python train.py --vocab_size=16384 --activation="gelu" --norm_place="pre" --qk_norm=true --beta1=0.9 --beta2=0.98 --weight_decay=0.24 --warmup_steps=303 --decay_shape="linear"
Each number is 50 + 12 x the weight over its row's rms, rounded and kept within 0 to 99. Layers, rows and columns count from 0. The size before them is the row's rms in percent of the matrix's.

# down: layer 2 MLP down (transposed), 3072x768, rms 0.0252, rows 950-1002, columns 192-255
# up: layer 2 MLP up, 3072x768, rms 0.0313, rows 951-1002, columns 192-255
down950 094:30 64 48 65 57 57 52 63 54 38 47 41 39 32 58 43 27 54 52 41 39 37 33 66 48 41 45 44 59 45 61 63 48 44 61 55 59 25 51 49 62 33 50 62 57 45 58 41 45 43 55 59 26 24 70 64 55 53 70 55 50 38 38 44
up951 106:51 48 55 55 49 35 50 50 44 41 62 55 56 52 57 69 58 49 69 60 61 46 53 51 19 49 69 46 56 48 51 46 50 52 70 15 67 47 43 46 56 40 43 41 60 71 32 50 50 62 42 53 36 38 68 31 47 19 54 52 46 50 56 73
down951 105:27 48 47 46 50 48 35 62 45 37 56 54 42 36 47 56 42 52 30 28 37 57 30 66 70 68 35 63 35 51 35 50 52 36 62 51 55 61 71 52 53 66 46 59 53 48 55 62 61 57 34 34 30 63 52 50 50 73 48 55 33 52 29 63
up952 102:35 48 43 45 61 80 49 56 40 46 43 67 60 39 32 57 33 60 55 41 54 46 53 43 52 45 21 49 39 65 58 71 60 36 56 55 71 56 41 50 40 65 70 45 39 72 56 60 63 65 44 36 29 34 58 56 63 59 42 45 46 54 52 57
down952 098:48 84 65 30 47 43 52 61 58 47 34 52 45 50 42 62 45 52 37 42 56 47 66 38 44 37 49 51 42 67 61 62 50 58 56 51 46 60 48 36 53 59 44 32 25 44 48 51 50 47 46 41 27 51 51 37 48 54 68 52 57 32 72 49
up953 094:35 46 54 57 76 46 36 56 28 42 37 56 43 50 42 48 54 43 29 44 55 42 36 58 47 44 57 33 59 66 24 57 50 53 59 46 59 74 67 53 37 67 40 50 56 59 79 45 87 38 36 43 40 31 47 59 54 46 41 38 48 64 31 47
down953 097:51 36 68 26 50 58 59 52 65 56 43 38 55 63 38 41 51 53 53 23 51 29 32 56 43 73 52 43 59 43 71 47 36 47 40 62 65 60 48 42 46 64 59 62 50 42 56 66 51 41 63 57 31 45 44 42 51 55 38 31 45 51 60 41
up954 097:41 44 33 45 46 67 50 51 50 51 42 45 56 53 26 56 38 57 49 78 46 39 54 56 70 35 57 36 57 39 59 63 56 41 43 51 57 58 31 43 31 54 54 56 37 42 65 46 50 62 68 26 35 35 33 52 62 73 58 45 59 65 43 48
down954 090:42 60 51 52 53 36 54 41 27 45 41 55 51 32 68 78 52 46 55 56 44 32 31 51 56 47 47 45 46 48 57 62 14 41 47 48 58 57 30 54 43 40 46 46 21 63 45 55 53 45 37 46 44 42 39 41 35 39 58 47 63 53 80 43
up955 106:27 69 36 58 38 51 42 59 45 34 57 55 32 52 55 66 59 44 47 31 49 58 69 50 36 63 49 34 43 59 57 73 60 34 46 55 62 56 44 51 53 61 59 50 45 48 46 57 62 89 28 40 70 51 37 46 62 35 31 33 27 74 32 49
down955 094:49 49 55 47 31 40 56 45 46 74 42 46 61 46 69 66 51 44 40 39 73 37 44 50 70 52 54 47 31 55 53 47 60 43 58 26 46 49 35 66 47 62 57 33 44 39 49 47 58 50 51 60 57 51 56 49 48 48 45 42 50 58 45 60
up956 101:52 42 34 48 39 36 57 35 30 54 42 45 45 66 45 58 63 39 45 49 42 45 48 34 31 46 74 33 50 51 36 51 55 39 46 67 53 51 24 66 53 60 55 51 56 45 57 66 55 62 44 47 44 60 53 66 53 49 62 18 34 55 50 76
down956 104:60 32 55 26 35 66 43 35 47 51 50 40 38 46 64 55 46 50 43 34 55 65 50 46 38 52 40 41 43 47 48 52 41 61 31 42 58 61 57 45 57 62 56 57 33 51 44 63 70 58 48 53 60 54 50 87 35 43 49 63 45 50 31 49
up957 096:66 46 60 44 57 49 67 64 39 52 32 59 73 60 60 45 45 49 37 55 51 47 46 74 50 46 78 49 36 50 39 31 27 48 62 64 54 66 57 54 47 38 62 41 47 65 27 50 41 41 48 59 71 32 56 62 45 79 82 66 46 37 47 52
down957 100:43 55 42 57 67 53 51 52 61 18 43 59 58 27 33 71 40 49 44 69 59 45 39 71 41 33 50 47 53 40 55 41 36 52 59 59 47 51 37 48 45 54 39 53 38 31 41 34 31 54 66 41 55 55 50 52 61 51 33 44 53 66 52 47
up958 106:42 38 64 72 59 47 53 49 47 68 79 44 27 48 59 51 58 35 58 25 69 70 54 30 54 46 83 46 41 51 42 47 71 51 65 31 63 59 47 38 59 44 48 35 48 69 49 30 59 61 49 60 79 55 50 60 46 39 50 41 44 29 57 47
down958 111:66 44 51 55 36 31 46 37 42 50 53 44 65 28 53 37 56 47 56 43 40 48 48 42 42 64 51 44 75 40 58 47 53 55 61 72 33 52 57 64 74 45 39 40 60 28 20 56 41 46 37 36 59 44 63 58 63 41 62 57 56 55 69 59
up959 111:56 52 28 51 65 47 37 54 38 60 55 46 78 45 68 36 54 39 54 53 38 51 45 68 43 45 42 73 33 44 51 56 30 58 67 60 65 53 44 64 57 39 53 70 59 66 54 36 32 42 37 42 39 45 56 45 42 54 37 52 36 36 47 40
down959 113:51 47 56 41 46 37 58 29 57 47 56 51 49 63 50 28 50 66 56 35 51 57 59 43 39 61 43 52 62 46 48 54 51 60 55 62 57 48 48 55 47 62 45 37 49 71 53 54 59 56 48 33 57 54 25 33 45 47 37 54 46 46 49 49
up960 094:46 73 48 66 66 46 38 52 36 61 54 66 23 55 38 89 46 42 47 43 71 47 59 53 30 60 48 44 44 70 47 50 48 58 30 43 51 39 51 68 34 39 60 45 48 62 43 48 27 40 61 46 49 40 60 41 43 42 37 33 65 44 61 47
down960 095:34 45 51 36 78 59 65 54 40 67 60 40 59 60 70 68 67 53 53 71 35 54 49 35 50 52 45 56 52 40 47 54 57 46 38 52 60 59 57 37 47 48 36 42 59 41 61 54 45 61 38 55 45 27 55 42 48 75 52 42 50 65 30 58
up961 109:43 55 60 52 40 58 43 58 40 69 52 67 59 63 64 45 58 36 53 36 56 37 40 33 73 68 61 48 45 43 58 76 34 66 49 20 66 37 59 50 53 42 52 71 61 35 50 51 52 51 60 61 47 63 68 41 50 54 60 24 44 20 42 54
down961 108:44 53 50 60 57 53 61 40 63 42 80 63 39 57 56 58 60 37 40 37 52 65 45 24 54 27 49 47 51 55 50 66 68 42 48 42 55 59 34 64 39 55 48 27 47 43 45 66 52 35 45 70 14 74 55 63 53 45 34 50 35 48 57 51
up962 097:47 41 54 69 42 53 40 53 46 58 47 52 68 32 46 56 68 61 33 46 37 39 58 40 53 35 63 48 44 54 46 55 46 54 55 45 71 64 61 54 48 42 35 64 75 25 25 67 59 62 40 44 38 38 39 53 58 57 59 49 45 47 41 58
down962 091:34 43 38 53 54 66 60 76 50 27 36 34 44 70 59 69 26 49 48 41 52 46 59 47 79 36 40 58 50 71 48 53 56 61 64 43 54 31 30 44 40 57 45 35 40 26 45 39 33 35 28 39 46 38 33 54 56 58 30 56 53 71 39 62
up963 106:36 44 36 39 46 52 50 42 52 32 60 64 44 60 49 54 43 57 24 61 64 37 66 42 41 55 52 55 49 57 40 56 38 33 56 42 57 68 57 46 61 55 58 38 43 72 49 34 41 52 43 63 57 77 33 69 62 48 35 57 42 54 20 53
down963 106:73 48 39 61 45 34 73 58 44 37 33 54 79 59 56 31 67 58 55 52 60 43 54 32 65 22 55 69 60 60 49 52 34 58 63 55 49 60 54 68 37 38 40 48 35 77 60 47 64 45 53 73 56 62 55 38 35 14 44 49 56 32 37 39
up964 089:37 42 34 52 34 42 52 35 53 50 61 68 41 32 35 55 62 62 36 48 61 49 58 51 77 59 35 50 57 63 54 39 52 50 54 89 52 57 65 48 36 44 40 47 44 47 50 62 55 67 67 31 55 38 32 55 71 44 67 53 57 53 56 51
down964 093:60 61 68 64 66 49 36 69 53 43 64 64 56 61 47 38 50 41 50 64 37 48 41 58 23 50 53 58 39 61 57 50 35 55 48 50 55 49 48 57 48 68 54 37 50 48 43 56 79 57 67 44 54 48 43 75 28 44 58 21 57 51 45 46
up965 100:61 76 53 51 35 44 65 50 47 46 51 53 38 53 38 78 63 63 63 50 37 36 46 45 52 60 50 59 40 58 37 34 54 05 59 49 43 57 74 44 82 36 42 55 56 50 48 35 57 67 54 59 61 39 58 61 50 52 42 54 60 74 64 42
down965 101:55 63 33 47 57 48 85 54 57 37 44 64 48 47 45 67 51 55 44 68 56 48 56 63 53 41 46 43 71 76 43 56 67 63 54 39 40 59 59 44 52 64 62 56 60 37 57 42 26 51 28 58 70 67 62 53 50 47 43 54 58 69 55 45
up966 100:46 65 60 63 40 37 40 45 31 52 42 58 47 39 45 49 58 59 60 60 47 53 50 41 60 47 40 58 48 44 54 46 53 54 46 46 57 59 40 20 52 54 45 47 64 43 40 34 38 65 59 60 40 51 71 50 50 48 59 54 60 45 61 63
down966 102:41 52 57 53 60 52 68 66 45 65 65 46 47 52 47 71 29 64 49 38 43 56 32 58 45 63 65 59 17 54 66 50 49 48 35 64 59 46 50 64 67 46 48 62 41 44 52 55 50 35 40 45 59 41 53 49 25 37 39 46 46 28 55 47
up967 106:48 53 72 36 63 60 56 43 21 45 41 48 63 60 44 46 52 55 38 43 43 50 41 54 60 73 79 43 31 40 55 40 33 33 78 45 53 50 43 54 38 56 47 49 43 69 66 65 49 38 60 60 51 67 56 54 47 61 70 71 51 43 39 61
down967 110:52 42 33 49 67 59 37 81 69 32 54 46 32 46 49 57 62 62 58 45 49 35 43 58 38 57 59 52 62 51 37 57 58 50 63 57 53 56 59 46 75 50 73 52 45 28 35 45 38 75 53 60 38 51 52 53 59 59 54 44 31 36 44 50
up968 109:46 48 07 43 30 42 60 53 47 40 40 61 49 64 45 52 42 50 41 37 56 48 50 68 56 50 45 40 51 50 63 57 40 58 54 55 58 49 41 62 57 56 65 44 58 42 52 88 54 57 40 47 50 43 56 65 56 46 37 56 52 50 48 38
down968 112:56 69 62 47 40 42 62 69 29 25 44 47 50 36 52 42 60 51 43 65 50 59 49 59 34 50 35 46 39 40 59 31 48 55 55 74 64 30 54 64 51 35 54 47 44 53 54 25 48 58 44 46 55 60 70 44 47 40 69 45 48 52 57 61
up969 104:34 72 40 44 35 55 53 37 44 51 49 62 46 50 68 62 36 30 42 48 59 48 67 60 42 65 47 42 37 37 39 61 51 35 32 60 44 38 31 47 58 52 46 42 49 50 54 50 41 64 49 52 58 49 64 46 49 42 45 52 43 32 48 38
down969 104:45 56 71 38 45 43 57 56 46 54 44 87 39 50 57 42 65 37 54 46 48 57 56 59 42 47 52 42 44 49 64 38 40 50 69 55 42 26 73 42 66 14 62 48 41 34 64 54 55 42 66 39 75 47 62 66 44 36 52 64 41 43 56 59
up970 095:29 55 70 42 45 53 28 65 55 51 61 67 59 40 38 50 20 63 60 49 54 62 38 71 33 46 37 35 46 38 34 49 36 33 43 43 52 59 37 32 53 46 49 31 53 42 48 54 56 46 53 26 46 40 35 77 30 61 58 56 59 51 30 39
down970 097:57 68 65 65 62 38 46 44 62 40 55 45 69 40 62 51 62 50 57 42 67 62 58 48 54 58 51 39 75 52 68 46 54 56 64 41 34 47 58 36 32 58 74 54 21 36 69 62 33 37 59 34 64 42 29 59 51 39 69 49 47 45 50 44
up971 104:28 62 45 52 41 19 77 44 47 50 63 58 72 60 56 45 58 51 37 31 72 48 39 60 22 42 71 52 60 75 33 55 31 40 60 53 56 54 62 37 37 30 33 60 57 42 36 30 51 33 60 45 63 53 30 49 38 54 71 51 52 44 27 44
down971 107:56 52 62 42 53 53 72 46 42 52 62 77 67 46 27 53 46 43 39 32 67 60 55 50 53 49 40 36 59 63 58 72 46 63 45 68 27 36 56 39 43 36 36 48 47 47 47 46 51 44 48 47 44 45 34 55 28 28 52 60 58 64 22 26
up972 101:37 35 42 71 47 68 32 33 48 62 49 53 70 53 55 54 29 44 49 27 23 46 66 44 47 44 30 36 38 50 55 43 26 40 45 72 43 52 33 45 49 52 67 50 47 51 54 59 16 34 45 69 46 41 75 52 58 41 59 68 44 69 53 40
down972 096:48 60 47 53 38 47 48 52 62 36 35 33 36 50 68 52 34 60 28 76 48 49 40 35 41 50 45 59 37 42 64 39 60 58 39 49 48 56 50 60 56 31 46 32 44 42 29 61 36 57 59 46 27 55 52 55 33 40 46 36 72 65 47 46
up973 098:35 36 53 48 40 47 43 57 53 41 44 49 59 34 40 31 53 38 38 43 69 63 46 46 25 75 55 41 40 53 56 43 47 36 57 48 43 62 51 34 41 54 71 48 70 50 38 50 50 79 69 54 45 45 54 49 58 34 53 36 40 56 38 63
down973 088:52 37 32 71 35 39 68 64 67 56 42 62 34 46 38 53 62 58 45 20 62 43 40 53 59 51 60 77 43 48 46 50 55 68 51 54 43 42 41 54 45 36 59 55 64 33 33 47 45 49 47 58 58 56 41 50 44 61 64 52 47 35 52 27
up974 102:39 46 42 48 55 51 54 53 50 52 22 59 49 74 45 56 48 60 84 49 40 47 43 70 40 52 28 60 42 74 63 47 34 35 42 50 52 37 57 63 35 55 74 51 67 45 54 54 41 32 49 55 50 44 70 45 53 27 48 66 39 60 52 46
down974 103:64 59 53 47 43 70 45 40 44 53 60 44 33 56 29 39 44 45 65 41 50 48 49 58 53 44 54 46 61 52 58 29 49 30 36 32 55 43 51 66 52 44 61 63 73 40 41 47 52 58 42 51 29 35 57 50 62 37 58 30 60 50 51 43
up975 099:47 59 33 43 24 54 38 55 49 22 74 48 32 37 26 41 40 38 41 65 63 65 64 48 56 46 48 47 48 68 54 57 52 32 33 74 47 49 42 42 73 47 40 53 75 49 51 46 51 44 59 83 58 32 56 35 51 59 51 66 51 51 48 51
down975 099:65 33 32 34 47 32 55 34 46 19 38 60 52 27 54 43 32 42 55 55 57 55 49 44 25 35 39 57 39 37 43 40 51 50 45 34 27 67 52 58 65 53 28 49 44 31 48 41 66 47 61 53 72 36 57 53 67 36 51 56 41 53 61 38
up976 107:60 54 19 51 52 66 42 41 27 55 48 46 74 31 59 38 53 57 26 41 49 36 45 42 70 33 50 52 40 57 69 48 28 41 52 49 61 53 26 50 52 59 65 49 56 70 50 50 53 40 59 50 66 51 72 50 73 63 41 51 48 32 34 73
down976 103:61 42 69 39 64 41 67 54 34 70 29 66 54 47 37 47 43 49 39 45 43 47 55 56 70 68 34 66 47 50 48 57 31 50 49 61 43 53 52 51 49 41 52 60 77 34 56 74 61 58 51 45 46 46 43 56 55 59 42 56 52 50 64 68
up977 094:63 47 44 43 40 40 48 57 48 44 54 54 65 40 41 66 58 40 45 75 37 38 43 75 59 49 45 36 46 47 59 54 62 36 48 54 50 57 67 44 34 33 50 50 44 70 46 63 54 64 64 57 41 37 58 56 53 47 65 68 72 29 29 60
down977 097:61 45 58 54 50 49 39 65 39 33 54 62 49 57 50 42 53 41 57 39 51 49 41 51 51 64 55 50 32 67 42 55 63 41 61 56 54 43 36 65 52 62 47 66 43 51 58 56 59 43 37 50 35 46 67 50 36 63 59 55 51 41 45 40
up978 107:62 34 45 69 52 52 38 63 42 48 57 49 78 36 49 60 52 65 47 59 43 51 48 64 45 57 26 37 53 59 74 70 42 38 28 58 49 46 45 55 46 28 44 41 60 40 40 53 30 49 42 51 42 50 49 27 48 58 21 51 48 70 59 46
down978 104:62 34 42 55 40 49 40 54 53 61 53 55 51 41 43 37 39 36 45 51 41 51 59 50 60 58 62 54 44 78 64 36 67 35 51 65 42 52 39 41 70 51 42 34 54 67 59 60 54 31 55 33 37 50 59 31 47 63 51 42 57 32 44 67
up979 107:65 41 48 51 41 55 45 54 49 67 36 45 62 43 44 46 74 77 28 29 68 37 60 32 45 51 50 34 43 64 31 37 26 63 45 55 50 59 47 46 55 32 54 38 60 50 52 48 65 50 60 41 59 43 50 56 42 65 44 60 68 28 51 30
down979 105:41 49 47 43 56 45 61 49 45 50 53 62 51 26 45 41 45 58 75 58 46 37 43 44 32 77 53 34 50 61 36 30 58 58 46 60 50 67 37 42 32 40 52 52 45 48 61 38 53 50 55 35 52 57 35 37 69 46 30 74 48 49 45 57
up980 104:56 45 58 52 33 68 72 52 36 43 69 55 42 43 35 47 53 37 65 68 50 47 49 63 30 43 59 54 53 68 50 55 46 37 42 57 60 48 67 40 51 41 64 52 48 65 44 23 46 57 47 51 60 39 52 64 80 24 50 45 30 47 32 39
down980 100:57 55 83 48 39 08 45 28 37 54 64 52 50 27 53 33 34 78 58 53 43 55 42 35 60 55 60 60 56 73 40 40 42 47 47 46 67 39 51 60 52 58 69 69 49 51 57 67 51 69 36 29 32 54 88 53 66 58 60 52 42 53 49 48
up981 095:44 41 60 36 80 33 33 46 48 30 37 36 60 32 36 55 35 39 56 68 59 49 52 51 65 24 53 47 38 65 66 54 46 38 29 46 54 48 52 45 29 27 66 34 45 41 44 42 55 58 23 37 63 64 39 40 36 37 42 24 51 54 44 56
down981 093:60 24 30 49 47 57 34 31 63 50 46 50 71 65 31 57 53 69 40 53 48 37 26 50 53 43 67 28 31 41 36 41 48 62 46 48 41 66 57 48 38 56 39 55 51 58 62 45 53 45 50 44 38 52 54 51 63 51 62 65 65 35 51 34
up982 094:63 70 57 33 52 48 55 50 48 44 65 47 68 49 51 63 49 63 47 65 53 18 38 52 47 43 43 37 51 40 48 71 54 51 46 54 52 30 55 52 21 33 58 74 51 65 35 55 38 53 63 44 67 47 53 35 58 27 51 57 41 52 35 36
down982 097:49 61 52 69 53 46 46 59 22 66 59 63 44 45 29 37 52 52 59 35 48 34 36 63 49 51 40 50 47 47 43 64 48 60 64 77 48 48 55 73 51 63 53 47 58 61 43 57 54 68 49 50 48 57 56 52 58 62 59 61 68 50 48 43
up983 102:49 49 41 74 45 41 58 46 31 56 69 76 68 55 57 54 50 27 43 57 55 48 68 80 41 44 34 38 55 59 55 57 31 37 62 50 55 55 49 49 59 36 66 73 64 29 49 38 38 43 39 58 45 47 52 53 42 68 64 45 39 38 28 42
down983 095:43 36 34 66 57 61 57 35 22 67 42 48 60 54 33 71 48 45 46 62 48 66 79 70 29 50 71 74 72 47 74 39 42 37 63 38 47 39 42 64 56 55 35 47 33 67 47 42 51 43 56 63 38 60 45 48 48 45 56 45 32 66 43 65
up984 095:30 39 42 48 81 42 53 47 50 46 40 55 52 36 41 74 54 39 63 49 34 43 44 44 48 39 32 57 26 37 50 55 51 71 50 41 43 40 52 36 30 52 76 45 44 64 54 60 65 47 49 53 52 54 56 51 56 54 40 31 63 46 36 40
down984 092:37 49 39 43 33 48 51 52 38 19 58 41 42 73 69 54 51 52 80 57 55 36 38 33 40 38 57 68 67 50 57 40 50 40 44 49 26 33 32 42 45 49 55 63 46 71 55 26 39 55 29 62 24 53 53 43 48 45 63 45 24 55 55 56
up985 095:48 53 44 47 24 40 32 27 47 52 53 73 53 54 42 52 34 41 35 59 41 47 65 44 40 58 58 57 44 60 59 60 65 49 56 49 46 45 52 37 38 45 53 53 38 70 42 48 31 40 33 59 50 59 45 64 56 60 25 25 35 40 48 54
down985 094:55 42 43 29 52 59 46 59 51 44 45 49 64 61 57 51 51 52 42 50 52 67 55 57 61 51 49 66 53 45 76 60 65 26 49 40 69 44 47 54 56 42 68 49 48 26 31 40 45 36 55 33 66 61 42 50 46 51 55 77 51 55 38 44
up986 097:31 41 40 40 57 49 44 28 43 25 58 50 54 39 56 56 23 39 64 46 60 62 42 55 61 36 35 45 39 44 55 62 53 61 44 15 56 53 40 19 53 64 38 61 50 30 74 70 72 37 44 28 59 67 51 54 57 48 49 45 42 57 42 38
down986 093:49 45 49 49 41 56 52 71 49 60 32 71 77 72 41 25 85 49 50 54 63 48 49 55 40 54 63 47 82 72 30 49 61 54 56 50 52 39 55 44 47 30 52 52 58 61 52 46 43 54 32 59 46 57 32 29 27 40 55 50 27 59 64 62
up987 107:53 57 53 38 35 61 52 40 46 39 52 67 62 55 24 66 44 51 34 26 41 41 51 50 51 47 51 49 28 50 60 42 47 44 24 52 40 55 27 54 34 59 62 57 57 48 45 46 52 68 37 42 52 47 55 53 51 48 39 37 65 56 47 56
down987 104:36 26 23 51 39 58 44 55 53 39 78 59 52 63 42 67 51 44 39 64 55 63 47 61 49 66 55 54 56 45 46 52 40 47 33 51 60 55 45 44 45 47 36 24 27 48 41 58 68 67 45 63 32 49 49 52 33 38 36 41 70 36 50 68
up988 103:61 37 64 36 58 62 60 90 64 51 45 32 43 46 53 52 48 50 40 47 58 43 46 55 49 45 38 53 39 50 63 65 32 56 33 59 68 35 23 32 29 48 60 56 36 56 33 48 51 09 61 58 55 38 44 68 69 58 27 62 32 47 48 51
down988 101:74 66 33 45 62 55 50 71 69 60 47 41 42 70 50 42 36 52 36 88 54 68 38 37 38 55 36 41 44 49 36 64 44 65 33 69 36 50 37 43 72 47 35 52 59 54 56 60 41 43 68 40 44 44 31 54 68 40 41 62 36 38 40 60
up989 102:65 64 56 37 52 59 29 60 42 35 43 39 66 55 38 54 42 56 37 51 65 43 59 74 18 65 72 37 38 39 41 50 55 49 66 41 60 31 48 61 44 75 50 55 52 42 44 63 32 54 47 26 63 40 48 39 49 50 39 14 53 54 52 53
down989 107:49 40 47 36 57 43 47 31 47 44 53 00 79 34 47 47 37 48 54 36 46 67 51 41 43 20 35 51 57 36 50 50 62 44 31 48 52 45 44 46 43 51 42 38 57 52 57 49 40 42 27 48 59 39 58 38 64 53 34 33 44 58 72 49
up990 089:46 70 60 56 70 43 42 65 67 47 46 60 67 57 46 47 45 43 41 40 45 57 49 60 14 30 44 29 36 40 57 53 51 58 42 41 53 38 56 64 35 34 48 49 44 68 35 60 50 42 41 39 58 37 64 61 46 66 32 53 45 39 46 50
down990 093:23 41 34 61 26 56 57 58 43 64 27 59 47 62 48 40 54 54 58 65 74 46 39 37 56 50 47 57 47 53 63 62 59 48 49 60 59 34 38 52 76 37 53 28 45 46 70 32 60 43 39 64 28 52 47 29 66 64 43 43 56 59 37 42
up991 095:33 62 36 48 55 39 35 57 29 21 49 50 52 67 30 52 49 67 67 66 39 34 56 72 63 46 52 20 32 57 78 70 36 65 42 55 58 74 72 49 54 64 52 56 60 43 57 47 50 67 59 48 46 51 53 44 70 60 54 29 33 59 43 42
down991 095:47 40 56 43 41 29 54 42 33 48 67 45 60 41 44 52 45 50 54 62 47 35 47 28 60 43 42 69 54 59 59 62 47 38 67 49 54 46 44 55 58 65 32 20 28 59 47 45 38 64 50 37 69 50 67 64 53 42 55 61 31 57 51 50
up992 103:62 64 43 37 41 31 54 36 55 51 48 64 49 37 41 66 54 55 33 38 31 45 46 54 28 56 45 40 52 41 43 52 14 54 43 34 64 39 36 62 50 54 38 38 49 49 47 47 50 72 51 38 49 27 64 51 53 32 38 29 45 45 49 43
down992 099:46 40 74 55 49 49 46 47 43 42 46 58 40 31 47 64 43 68 57 34 45 49 73 43 50 64 49 58 68 65 34 59 41 60 62 64 57 52 61 67 48 44 60 53 26 67 55 44 59 68 45 51 56 38 52 65 58 67 42 44 51 51 48 36
up993 098:54 57 51 48 70 81 64 50 46 46 53 48 61 65 43 70 48 47 51 48 19 44 48 86 59 49 68 43 48 29 47 53 37 55 61 53 70 60 56 40 60 59 37 65 51 45 32 48 53 38 43 49 74 39 45 33 41 36 56 38 46 37 45 45
down993 098:52 70 49 74 38 53 51 50 63 79 25 45 53 46 50 34 90 45 79 64 61 47 53 28 45 60 28 46 33 47 44 51 71 57 73 48 48 50 38 38 36 32 43 35 31 32 58 38 29 54 40 79 59 46 63 74 59 16 37 31 61 51 40 45
up994 105:36 48 41 44 25 72 42 64 43 46 68 50 54 45 66 39 49 60 32 57 53 35 42 57 35 44 42 63 46 32 57 88 45 38 50 59 59 50 42 52 32 48 49 47 35 51 50 70 45 57 46 53 50 65 52 55 57 69 44 35 46 58 41 44
down994 106:27 58 46 54 48 54 39 59 46 55 33 41 83 53 65 67 33 52 51 42 49 58 35 46 50 47 50 30 65 54 71 44 37 46 52 46 70 72 75 61 65 38 40 48 45 54 42 48 80 48 57 56 59 57 52 53 42 66 60 53 48 65 50 41
up995 096:69 46 53 78 30 45 39 78 46 60 54 54 63 46 39 34 66 61 51 37 42 56 36 40 43 52 58 57 45 42 43 51 59 40 69 30 58 40 56 41 63 48 32 56 58 60 28 34 36 59 59 42 60 60 37 48 72 51 44 43 49 47 60 52
down995 097:44 69 43 53 56 52 42 42 18 47 57 58 41 35 68 59 52 47 58 46 26 21 58 59 78 43 31 50 52 43 46 39 47 44 26 32 28 63 38 60 58 40 47 22 46 68 55 61 50 19 44 42 40 25 55 69 57 36 32 38 46 50 38 32
up996 099:23 61 50 50 44 61 46 54 40 66 51 61 61 36 41 38 60 32 47 38 69 53 66 76 61 45 45 37 63 41 42 50 46 49 37 61 54 38 55 53 61 56 63 34 71 44 64 58 58 61 61 49 67 30 40 60 46 40 65 53 39 36 37 33
down996 091:54 45 56 69 54 68 34 54 39 58 57 58 51 52 60 50 53 38 43 52 74 41 49 45 60 36 42 62 68 59 64 38 76 49 48 42 61 37 40 76 35 33 65 32 57 53 68 58 49 33 32 61 56 38 57 56 49 58 75 62 54 41 53 30
up997 092:36 43 46 39 37 64 34 66 43 39 54 58 36 45 42 71 61 15 41 57 46 73 51 48 49 42 54 41 36 22 48 36 37 57 45 35 37 49 39 54 43 61 49 22 56 54 41 47 59 39 59 55 69 68 49 55 62 54 62 60 28 71 35 38
down997 088:59 60 59 57 48 44 58 58 44 47 39 50 55 60 45 56 39 35 59 73 76 34 21 25 62 60 60 46 55 67 28 60 53 42 55 61 47 54 32 26 28 40 59 50 44 41 70 47 53 57 42 44 38 39 67 51 45 54 37 49 48 44 57 63
up998 097:31 41 43 61 37 48 43 38 32 50 51 60 48 56 45 49 29 35 38 37 45 44 41 55 60 56 48 53 51 72 57 56 77 64 26 44 61 39 45 38 41 42 57 43 63 44 53 57 59 60 31 61 61 39 40 24 57 44 39 16 46 62 22 34
down998 094:35 79 50 43 68 52 49 29 43 53 27 49 52 67 54 58 58 43 59 37 59 54 58 47 49 41 34 67 48 38 44 44 53 68 49 64 57 47 40 56 52 48 49 41 46 47 54 47 66 46 42 48 54 48 43 23 43 58 28 71 44 53 51 46
up999 100:38 54 51 62 51 38 30 41 34 54 56 55 60 48 59 61 41 55 21 26 36 32 66 53 18 45 41 40 47 59 33 65 39 50 53 40 55 52 35 55 46 64 43 56 35 71 67 48 45 59 39 65 45 59 52 45 72 41 54 72 67 60 45 51
down999 101:66 49 55 62 32 77 52 62 63 45 59 41 42 40 57 59 68 35 78 60 51 30 55 64 41 64 59 67 37 39 56 54 69 57 15 50 54 62 44 43 60 57 48 37 41 68 35 55 29 65 51 68 09 51 61 43 35 25 42 46 63 39 46 52
up1000 102:51 58 57 48 57 36 41 55 61 44 57 49 61 60 46 41 54 45 48 37 39 35 35 58 43 47 48 41 34 24 58 59 41 24 29 42 50 58 42 57 32 41 61 30 62 71 39 45 46 46 73 66 48 69 23 58 47 66 60 31 46 55 46 57
down1000 101:73 41 47 49 63 62 59 61 47 49 26 69 38 47 57 55 61 40 40 60 57 32 55 27 54 64 51 51 51 56 57 51 44 52 43 18 48 55 60 70 50 56 92 45 52 48 28 45 55 59 45 65 40 38 39 36 47 44 33 66 62 51 37 42
up1001 100:58 69 27 40 57 45 42 69 38 49 51 52 73 64 61 70 35 42 68 42 64 55 35 30 38 35 65 59 50 38 54 65 45 38 53 63 45 41 55 30 53 72 32 65 57 65 56 57 39 38 44 41 36 52 42 46 36 63 53 55 53 54 37 36
down1001 093:46 46 61 66 72 65 50 70 54 40 44 58 53 61 52 52 57 33 59 49 45 29 83 47 52 45 46 24 43 51 49 49 63 54 49 51 44 59 45 61 46 64 48 58 56 41 58 53 74 36 62 37 50 41 61 55 55 61 45 43 52 31 42 59
up1002 094:44 55 51 53 68 51 27 50 41 54 59 36 52 45 51 33 54 44 54 45 84 55 53 61 48 36 32 37 53 43 41 51 78 32 21 54 64 46 52 52 54 50 46 66 73 46 21 56 54 50 39 57 53 44 32 53 45 36 52 49 60 52 41 40
down1002 093:79 62 28 57 55 72 79 49 37 58 40 55 55 62 73 51 40 39 45 42 74 67 52 54 59 43 56 50 43 51 52 56 52 62 45 39 57 26 45 54 73 45 49 34 51 40 55 55 57 54 73 43 50 54 61 22 55 46 44 54 64 41 63 67